config.toml
hidden_size = 448
hidden_act = "swiglu"
norm_place = "pre"
init_std_up = 0.0256
init_std_down = 0.0
beta2 = 0.95
decay_fraction = 0.639
max_steps = 4754
Each number is 500 + 50 x the weight over its row's rms, rounded and kept within 0 to 999. Layers, rows and columns count from 0. Numbers have three digits each. The size before them is the row's rms in percent of the matrix's.

# layer 11 MLP gate, 768x448, rms 0.152, rows 17-50, columns 192-255
084:451472418550445421513564580503531620502493579493522533459503377505566575548600536529484548518504503507453544484512510546485446427406510501536507414554425372588617406507476478472509508532551507
097:441456539519464471543529477537521537424455477481477525433507537447455468458524559464441535573470440568540487488528452527406503646562524466441549507468518522553580513616464547496518478493603421
101:458544501458569426442481555629553446484410481488497526495430556512476445516538462494590505507483585452493508451629562466491552453492502490543467560587570607426503494560493516504453488518500482
098:419518535491532559404464520465579544562492535491569566476500479490517279539444433542625526494430514495544505496527446504493588564457520513467536479452454387501470497441522517489492489499677485
101:488509382560395582495560444548464554545476529555497501532487520587434455537473454552535580441499514507481509496498525500559544521424424446475464557519517540473423535445578488452477517431496490
102:554602602585459467633451467546368545547530511391443481463610412490490403450484492489545464581530507460477518478442511493431496536385433509520425499555515507446497523556442446546548574489526564
093:423541532465591509483559593535566433535541553507474461434511532501491505506411421501469559551478438541507459405506361525527506489508462465457464517440418547453567456477492537538511525485498474
106:538518529504527423547451521495482574434479591525494511464352392456418502558440385462603459521584514481458534489438574433518493540551478461504465473608584450522491458527508448435409453551444500
102:483531476545446440512476612501448452556527484463533486510493497508466468458410591605523510468503415557555434489513518467624511502460498519443541498553635573329456452506484428528494588499589550
104:449518553547458445428410551483533527533567571508520457521474453500521490498527480479515551537492501415502469506441506469529455440495444476554454583487502451513504490541527475540521503498538537
096:509491497429505550466550522500527459557478587517537459451527498524505366516642456542440564500559476415473506447473461555485509471552523516483487514591587454434570521506519597504432474513511537
099:388564594507482476612582549534522588527485615561469513453493597496474563453471576511496486596474521530523480522538401531563524582462507520466489555581436504520515500528508540496466562519528385
090:488473502568452408471515584454413506499585440588488563403498471456513498525534501496492511528394565611574550548483396443492482452412472589422483552565477465504471498504473528499494507603489456
111:570505408513502504489569481507588411510585599410531415526514494593449443506592572590510446462626521324466511526523473417510583498499509534546507517513442515448559546463557512452507463474523428
103:619475549489505381425463551537546510575463527407470454460459517442534487419454417542554488513540494510477638487596504545490559567474429484402412517489525530518515565457590438431522535572518485
105:528576482456539612479498560535481537595489522471461513384412431538560429510484435566501520512523475510556533466542527490451505520437553476438435548525485502452518452591459502524474580504595544
097:499475475475462456552576548476549360438571478439446465440526498545391515517530536552537577464461519551521485499406488532425499576451518396429491450531449475400538522487419518480475537519447469
091:573440542542489511562499555564432478415556532499481496482511494503527526429490462432546468475458501528421524540512555560508450572427480476500489497501588448426479529411468492501508598477546548
096:465507523478460545430448574429457457519488481584467470475490576493465471533515591595586414530550521600602399457501495478505531393484523497445506510553480512403471509478502536471466527572506462
107:476499577508584528480529466551499430498414506502499577526421466436504470339493514489423476600458449603504472469562455421441629533505515481501453498505554499537580449515512464463554480551603445
103:526457556435540491529515499565550442531479479478524532478611448448511416513520446442524476450508460674498595543490504475479477450466579489440518521574524426490511475520580510425563552557544451
101:503589566406514447492496470456562403431508506501443434551478519485494513440486480495533525526503538412426494493478498508567471628422527587482440475546501489446484388424590514563499527567466529
101:521598494453507459494515455485471510555467462395471532524516386620461475447553594558496514471479482532511549480470468429507479516540512547524546523464472635471507513484519464509495544531463556
097:568517484527505467514512575534555450512482525507593473546530490536494512477513364490507474506590482492502476535430526493477511586514448446528500473491465460549575560500539407415476458482544588
111:425466497560550519506468520448424547493544537505500562430402545460456515562505477516551485506590542516530559506553569510596514410622437499465451501592479475542461465485511437370519422599522437
092:513458459497654512535505543511541418455524532487512535512497526530460421527570558557503478534519459517571512546570485482507486556476550418573414499491393537536529519454507510485475604496466524
101:482510458488494488575467486574450549460511471479480605444521412530473505435511563459579527466522595508465542578539376515427489532623533499366492523567606517452517593539536516402457507471545563
112:555525446515462437504441524537599494444622463468497458494533495512452437498580464490360562558499452448372495491551605466522563474556459528609533434555430465525527461527611530410585497376563474
108:506571584453434507523486568502539480450469608450509453525634553510490591637507478538444480477515483590484547535468447541461524513495434447602449506485509472562522463556502533548418388556405472
095:520567508494601546523456513573511507397440509392545489454509558484463541566516497575569546509556547485561561497507508551496533495525517401495455457629464451578689564437476435505470407448514445
106:528488582483562567473483475441438463447440530435500460561476516489468412543555420519545532504580504540490529507449584501546523539478493461533521533541539488480504523510452513455435547546517433
098:451613469460463520544493495534597489524482422482528502398482521546517425473490467540424570452528504469449570511643437459524468440477445578486582451490417580558512543596431514446486497517490571
109:515561545485494470540546459511448510542543450558536526519547547460478491480454409552515612458499507438466583449451516519542498591510498464480541473564524616518389603583506429563563496488475558
104:396550396462518520546535537572501502448473539511525491542556581494575467526464542522492490469613453553445491486565396552573503613489526504489523493551451489420560488516516439538426463538461455
# layer 11 MLP up, 768x448, rms 0.166, rows 17-49, columns 192-255
088:421546473563613523420475478526517447550566497526572426500437466419538447508429532532561465487516438478500459490452536507465543544536524394515460447533493464441509451428424457571548501387502502
092:505552543533504471448473455586451524441535477503461483521437452515552417444490490495510486531593461482512534480479520434524459374584452493473487532489527462495390537527419479509471518525482477
103:542573504483501463534599566492455585450464562590449566427465533533464481531565538471480473589508470500515446455457522529546508507526548557487457544451458482597398564541459543442506432464445499
106:514481537430485575460529500531452517468480454539577453409520508649503489536501470492531471450566456494541585616454440432518503499469428480537523477503441490501523598415490603487566519604566550
107:455513561483403559529449418484478473488412452551451553516458506453479614474439504569502548503483482485480437405430529494454538465452497566471572562552462587411467598503483533564483512481536534
093:442458475481578530471552445580481462564520475522457635601470539529537497522461463490542479546493484468526516558515545526560465432477522530539516536489519443508509404534466499533411434504506459
099:481500511497437485551463469384464574557523614522462564473541530493461498484487605575624603516486533516497520457491572432532492427575624525490513502517455451495541480449537421516584529555577569
103:440477463606456588531529471548445567527508431536572465458468513541480556430490551501421479528524515509446559499481582472516495559562520510522580458547384494537501478504465556536484547392500473
102:489535489480450502480566514539450460564562524507571578559567489571467416397528590559537515510531469539451479546477463461451462560403414512566457477473538588408485475512424505515481550445473511
099:436476460551499518522471598480501467489531558500491492472495462440513553531486439409555534468522592457505436409431541524477483599406331562440481475489509474573477503551449561518550514485548582
099:533566489590574573570597579548412577534610459479473509555526525493551492523483520514594601387506484403495504467513444543470474492480475537424451515513544519467478535408469486518567535486459457
099:503463470536565532539506496466505523508481501537409500461541468414530387510481547522553511530550564476443550526550478508536601488480589524573485467437472415492530552434449433517493530536578497
096:510498480535493405516500603587490543504490508564553481498495440493406502452543453496457506556500497555464467431527592526514360538510495471557411501443520576496623533500458503450568490516575403
106:512584543467497456489510501500511471483539524471516562531400529464454468485478502489532551372504416556529478444453460516403572532510426553575617481464492507519541459460531553509477505473617444
093:507495474504436531476503414539466484560544557566537578479510548424543430405486544526497590583467460542469511576530585458471484445531452534490571491525426508530481471431517513444529467483429633
102:539515426463450575487468461530601408452520500549492477476478506496497549468465592509547469412589526546576498487510346438472571405581523495461481489514517507546461519572533568537399549586480628
102:505491453463476498528486434539452505477586462529458532485489420489554597529512548362514433464571540451525491581479524503456518576555503415550510487403515516497420428418528433429516534529446479
101:518512471401468555595506489540561506498524454455477516450549487452447536431492574545410543461457494447511598522514423502427521574598468445509510497499505542407434535503451524560476524579546562
092:526519444582499505560384510549547530590533585510559573527553521514532555537569502479565488548538508545561503521506507492464501454529464461597470579442549478477464530406504569508556471466479430
100:514433514437463486524571491431515590524437513613531449468415497475536503484493425417496555487424516571534478539612457473513556446496464453538453358404523532512429433510468395488486539507511440
106:516472527529496475536420528474400484477523532527480474522524540548495517529587558357498568477530603454517421508531457508439427526499514439553533518521474532452434528493542419464403530513472512
095:483567553545513486539372504498542475475530516505519539574552465518500532635538527389537558494537455453457544520397593426503521437534639466568491554563536584575500526558444461502519502464529508
101:519460391488492482419581540498455494555438558585484478518497502497435552555479385551620519566475528520535437541504525535436472456504392498489460454503447562565483417376368552419478468447524567
096:592490588424468516539467515563541418548574466523547502501456556541387536455568413554476374451473482435519507531501554478453522468532557544443437472474523499448514528443549467517526502523527541
105:469530486502504546499496542581462581484525551510458550563447456518463458488449423506472488395501547532428482496482518507476502552458426605512511597428465477510474471543473535496385567446463518
090:510561551522578570630549447523408467461460482438538498582509431518550548458518548574520435480501371468481573505502487476468525462523401497504565494416480459501624466584516460481514475472570521
113:475472523387523451523407442490521536489541501457518506478525453414523517464564457558575494416507493571513506426596540533500601539543513491502457460446488496488500484438521550505541502578495457
105:502462529464449480561472537470472564453427553620525412511508484509512566492599477539563479471469465490486475449513508443520419494560440507556555483516457524494480446454503397492512388493541526
100:431534532486561527594534584478462449487489546571510488457494492520501543494536485542481510510434560581534533403515445549516515489476471427496511546534435495494459478512389545539538544501494506
104:537467475457463466468526536503491499424492504532516520500485485614493443511530483485511461503545475525524413521539376459548471563513501358569437505486515463474551456481512502530502515434476512
104:490472541530411580434497514499535498513472410374382566483452524528461592477568437506467461561508591535570572529411489403459468492538459492469523487472467560562505535515511503501535553377566535
105:476513452485520507440487515482501435474476509594582463407518484459631501534485528500464524454448467551490508471545521527508449509533445478499554576549452522440503467541510517546488469494533504
107:477491495583539495495545525482476476508450508576521488477470448472503449441440491456452587475479540430493404579574430494449471554483485526464495494510551491539497477569535521522481465473486442
# layer 11 MLP down (transposed), 768x448, rms 0.161, rows 17-49, columns 192-255
085:538497496412486380465482540538464543458492577435491551474545377578506521507513439484518534448533532430429570556543376494490435482488544520484493557445488576486522492588585575562522481560489590
096:499487504415524383511565526441470500436513515581463495430492487388450528524520512428513432503440499567494464525437489523498578543499519513502524474541434434494536499417440425506436390475518518
104:555556518413521483459607563534529542450488481470489529582506472558428472493513393499558444544490619480551446532456468582454447458504516484539516516502553520572429465605485445541531563552516520
104:514465499466514531482584520499477569500458429515510464438497520540500508547452498474441470518463589438563585522401556618476426558484432479489538530478501576496514543470534481513536505437509370
101:432366446498465489495522477448511477471403502462517612461479478522499551535524474526485444452510484439532465475547527457445484401491471543482463534548472564489423541519501565534425491506546445
097:464498411564496608480542512492523521538587502482515521514451490469563561585532407546588549505474407471474508516556565471551474433519498480477544584484487494477542429564443590571503534521459447
096:477468504544432639551419527553447618453563470512501621505486604556481487485453556483560495533510479488526429486511533413433567473425587563432493518542488426451429529439467488444427517463524438
093:384467504519573474620493508493476498431608486466497472408423516490552450478485561487510544459506589462519530541533468521509548500479497498467450463431509470437517443489519500546476527415456464
103:471566589472457484462475447564455494456524539500504413522464560431442525472445453428432548532539525569555532423432415496476464527544592491469541487505516451450544421572460474623472521536573502
096:351449590507488564390406492470503496539434540545550479513544508482498428533514496418415496467525502460505481535513594497479500541456551518560577538475495496451531522471522497569448487573474429
098:563511547583509488446466396574449617588400445505520514394535436506449471520478421511545504487512394354500522472516612499515581541435565498504567513473498525518530500523513472506470522458480586
101:498531499432423449480509597578494445407445463593535556589439460564435550431523488524511439471533471605479490574434437452562479477473467521638517489435480552517411435471481500525588467422546508
089:582456491490504524462536499451467457464502459527435511540467482544567487457520507458551502484509432482476493527459515535502583408435577427485543533572436483538427468535471517466547498494337430
103:468595536486567489443456525472578534495520506486455503428410553453566512505471471557445443531454477499523404502490452596448449589517487448571549480501445568456446462565569562509403522486512532
098:550494536545475545525464536501497584555521502507482465498497560489475438499619510477444481469508515587464447442378583449490452480503501494404462533579544502520468464463453593483539508384498514
096:548588460502615360442504505430466499460475497459555516514559433500430497389438500495533450507506517393617448549530486589437471523480555502491615340489486486479411543568515469494413476516450462
102:483600512420486473464559512544511488499458554433506537544465439485491518538577524501531449553537565454455531514515525492528520516465559461606545578386481514418537498585458451537493484526473505
103:470468486520463356547476509493487535445562479522434594499468439404511447560512540551518534620524569497532501482448536514486498431543605462537497472457482530465406625507502465483577506470566498
094:494432519413507474549546475469403467503476482547541519486558571508520434531596419519501521653438538494406483538398504477525526505498524473535545448552500424501450465469490519562497543510523542
105:494537559548437554509591498466552467469473484521466493498461563447473465492478501419468501567503477578561598439470517469499505514488546444446491456492526591651560486541405528640540516473404581
109:444512420477447461379554514550525462454506482536403476515519469519487547569514502620416470550470564395421442533562572447365464550551509482589534449453550488552486509575468482496497521505465476
095:441541474482457534529489502529505526549539569543399507448569500473525575472532483561526494506528508440458588530515468429429604460555520500515468528542450546573536520593364452471570477521470508
100:520478457492477517452468551489469460566543431482501467519434499532515525526482459538516445526514555509511486502504461498412507409513514537556527552471472505455576466492480485549437539468540530
094:626441556528482541554471451511571496576521475460436455454441444608502612504421497411430486516414483464528566488420525489505468453402509532470542442527473450535505502478516428472465441543434518
100:524579423540479473504474524494593447499521513463480486487517523502475400529486505520531494593510455518507501519448500498468466631432463594559480478621533501559496515487460544475367470540411568
087:524568473475605510487479505428534484491539559494547487499556591476506413503496531471477579561486520432501504491543495515562434510438488527630507445452430539496463582471485520465499414536632587
122:486494536418487412448439435541478523567545481503505570515490508463564486403636438504569440496457546568537480408535456530512482527521622496419574501560522514537521445466609516441513483518499516
111:448417489473530471466531534478480540525533556474541559599563496432474593487467493561528482512540379429535572537523550355466490492532501550527502542537456429423503487573551490475547446383547478
104:523475485554435461446464453469519448581394564496590497431597524533507495507525545513541506503491536541490479509566439549424497565469547507528351505565533475632508525453483533507563426416537530
109:572578457565464540523458448536523497397574478504405566493411500505559562571542542490445505551468528474520540414534565481565458534523430467503468478478573438550477455450595541485529445585468443
108:474524556539425500473468570447432464440519442541447515488444482488537579458543455467571552495363508528588507444440518414460535579513558473593521484423526543539553522576545537457544458480486409
104:468439484510509633473476499538415493525507519468440525498531486501488439552506555520524533413445554527516419460473516561468559486404581389453503534503620488502446515434552462545435527543471438
106:462504441507486546534445536467514553522549569437442412511484540518404477409464496615389469503549473594442437470524476463435498580528416519423504543506489419538461446531495600465573508547529409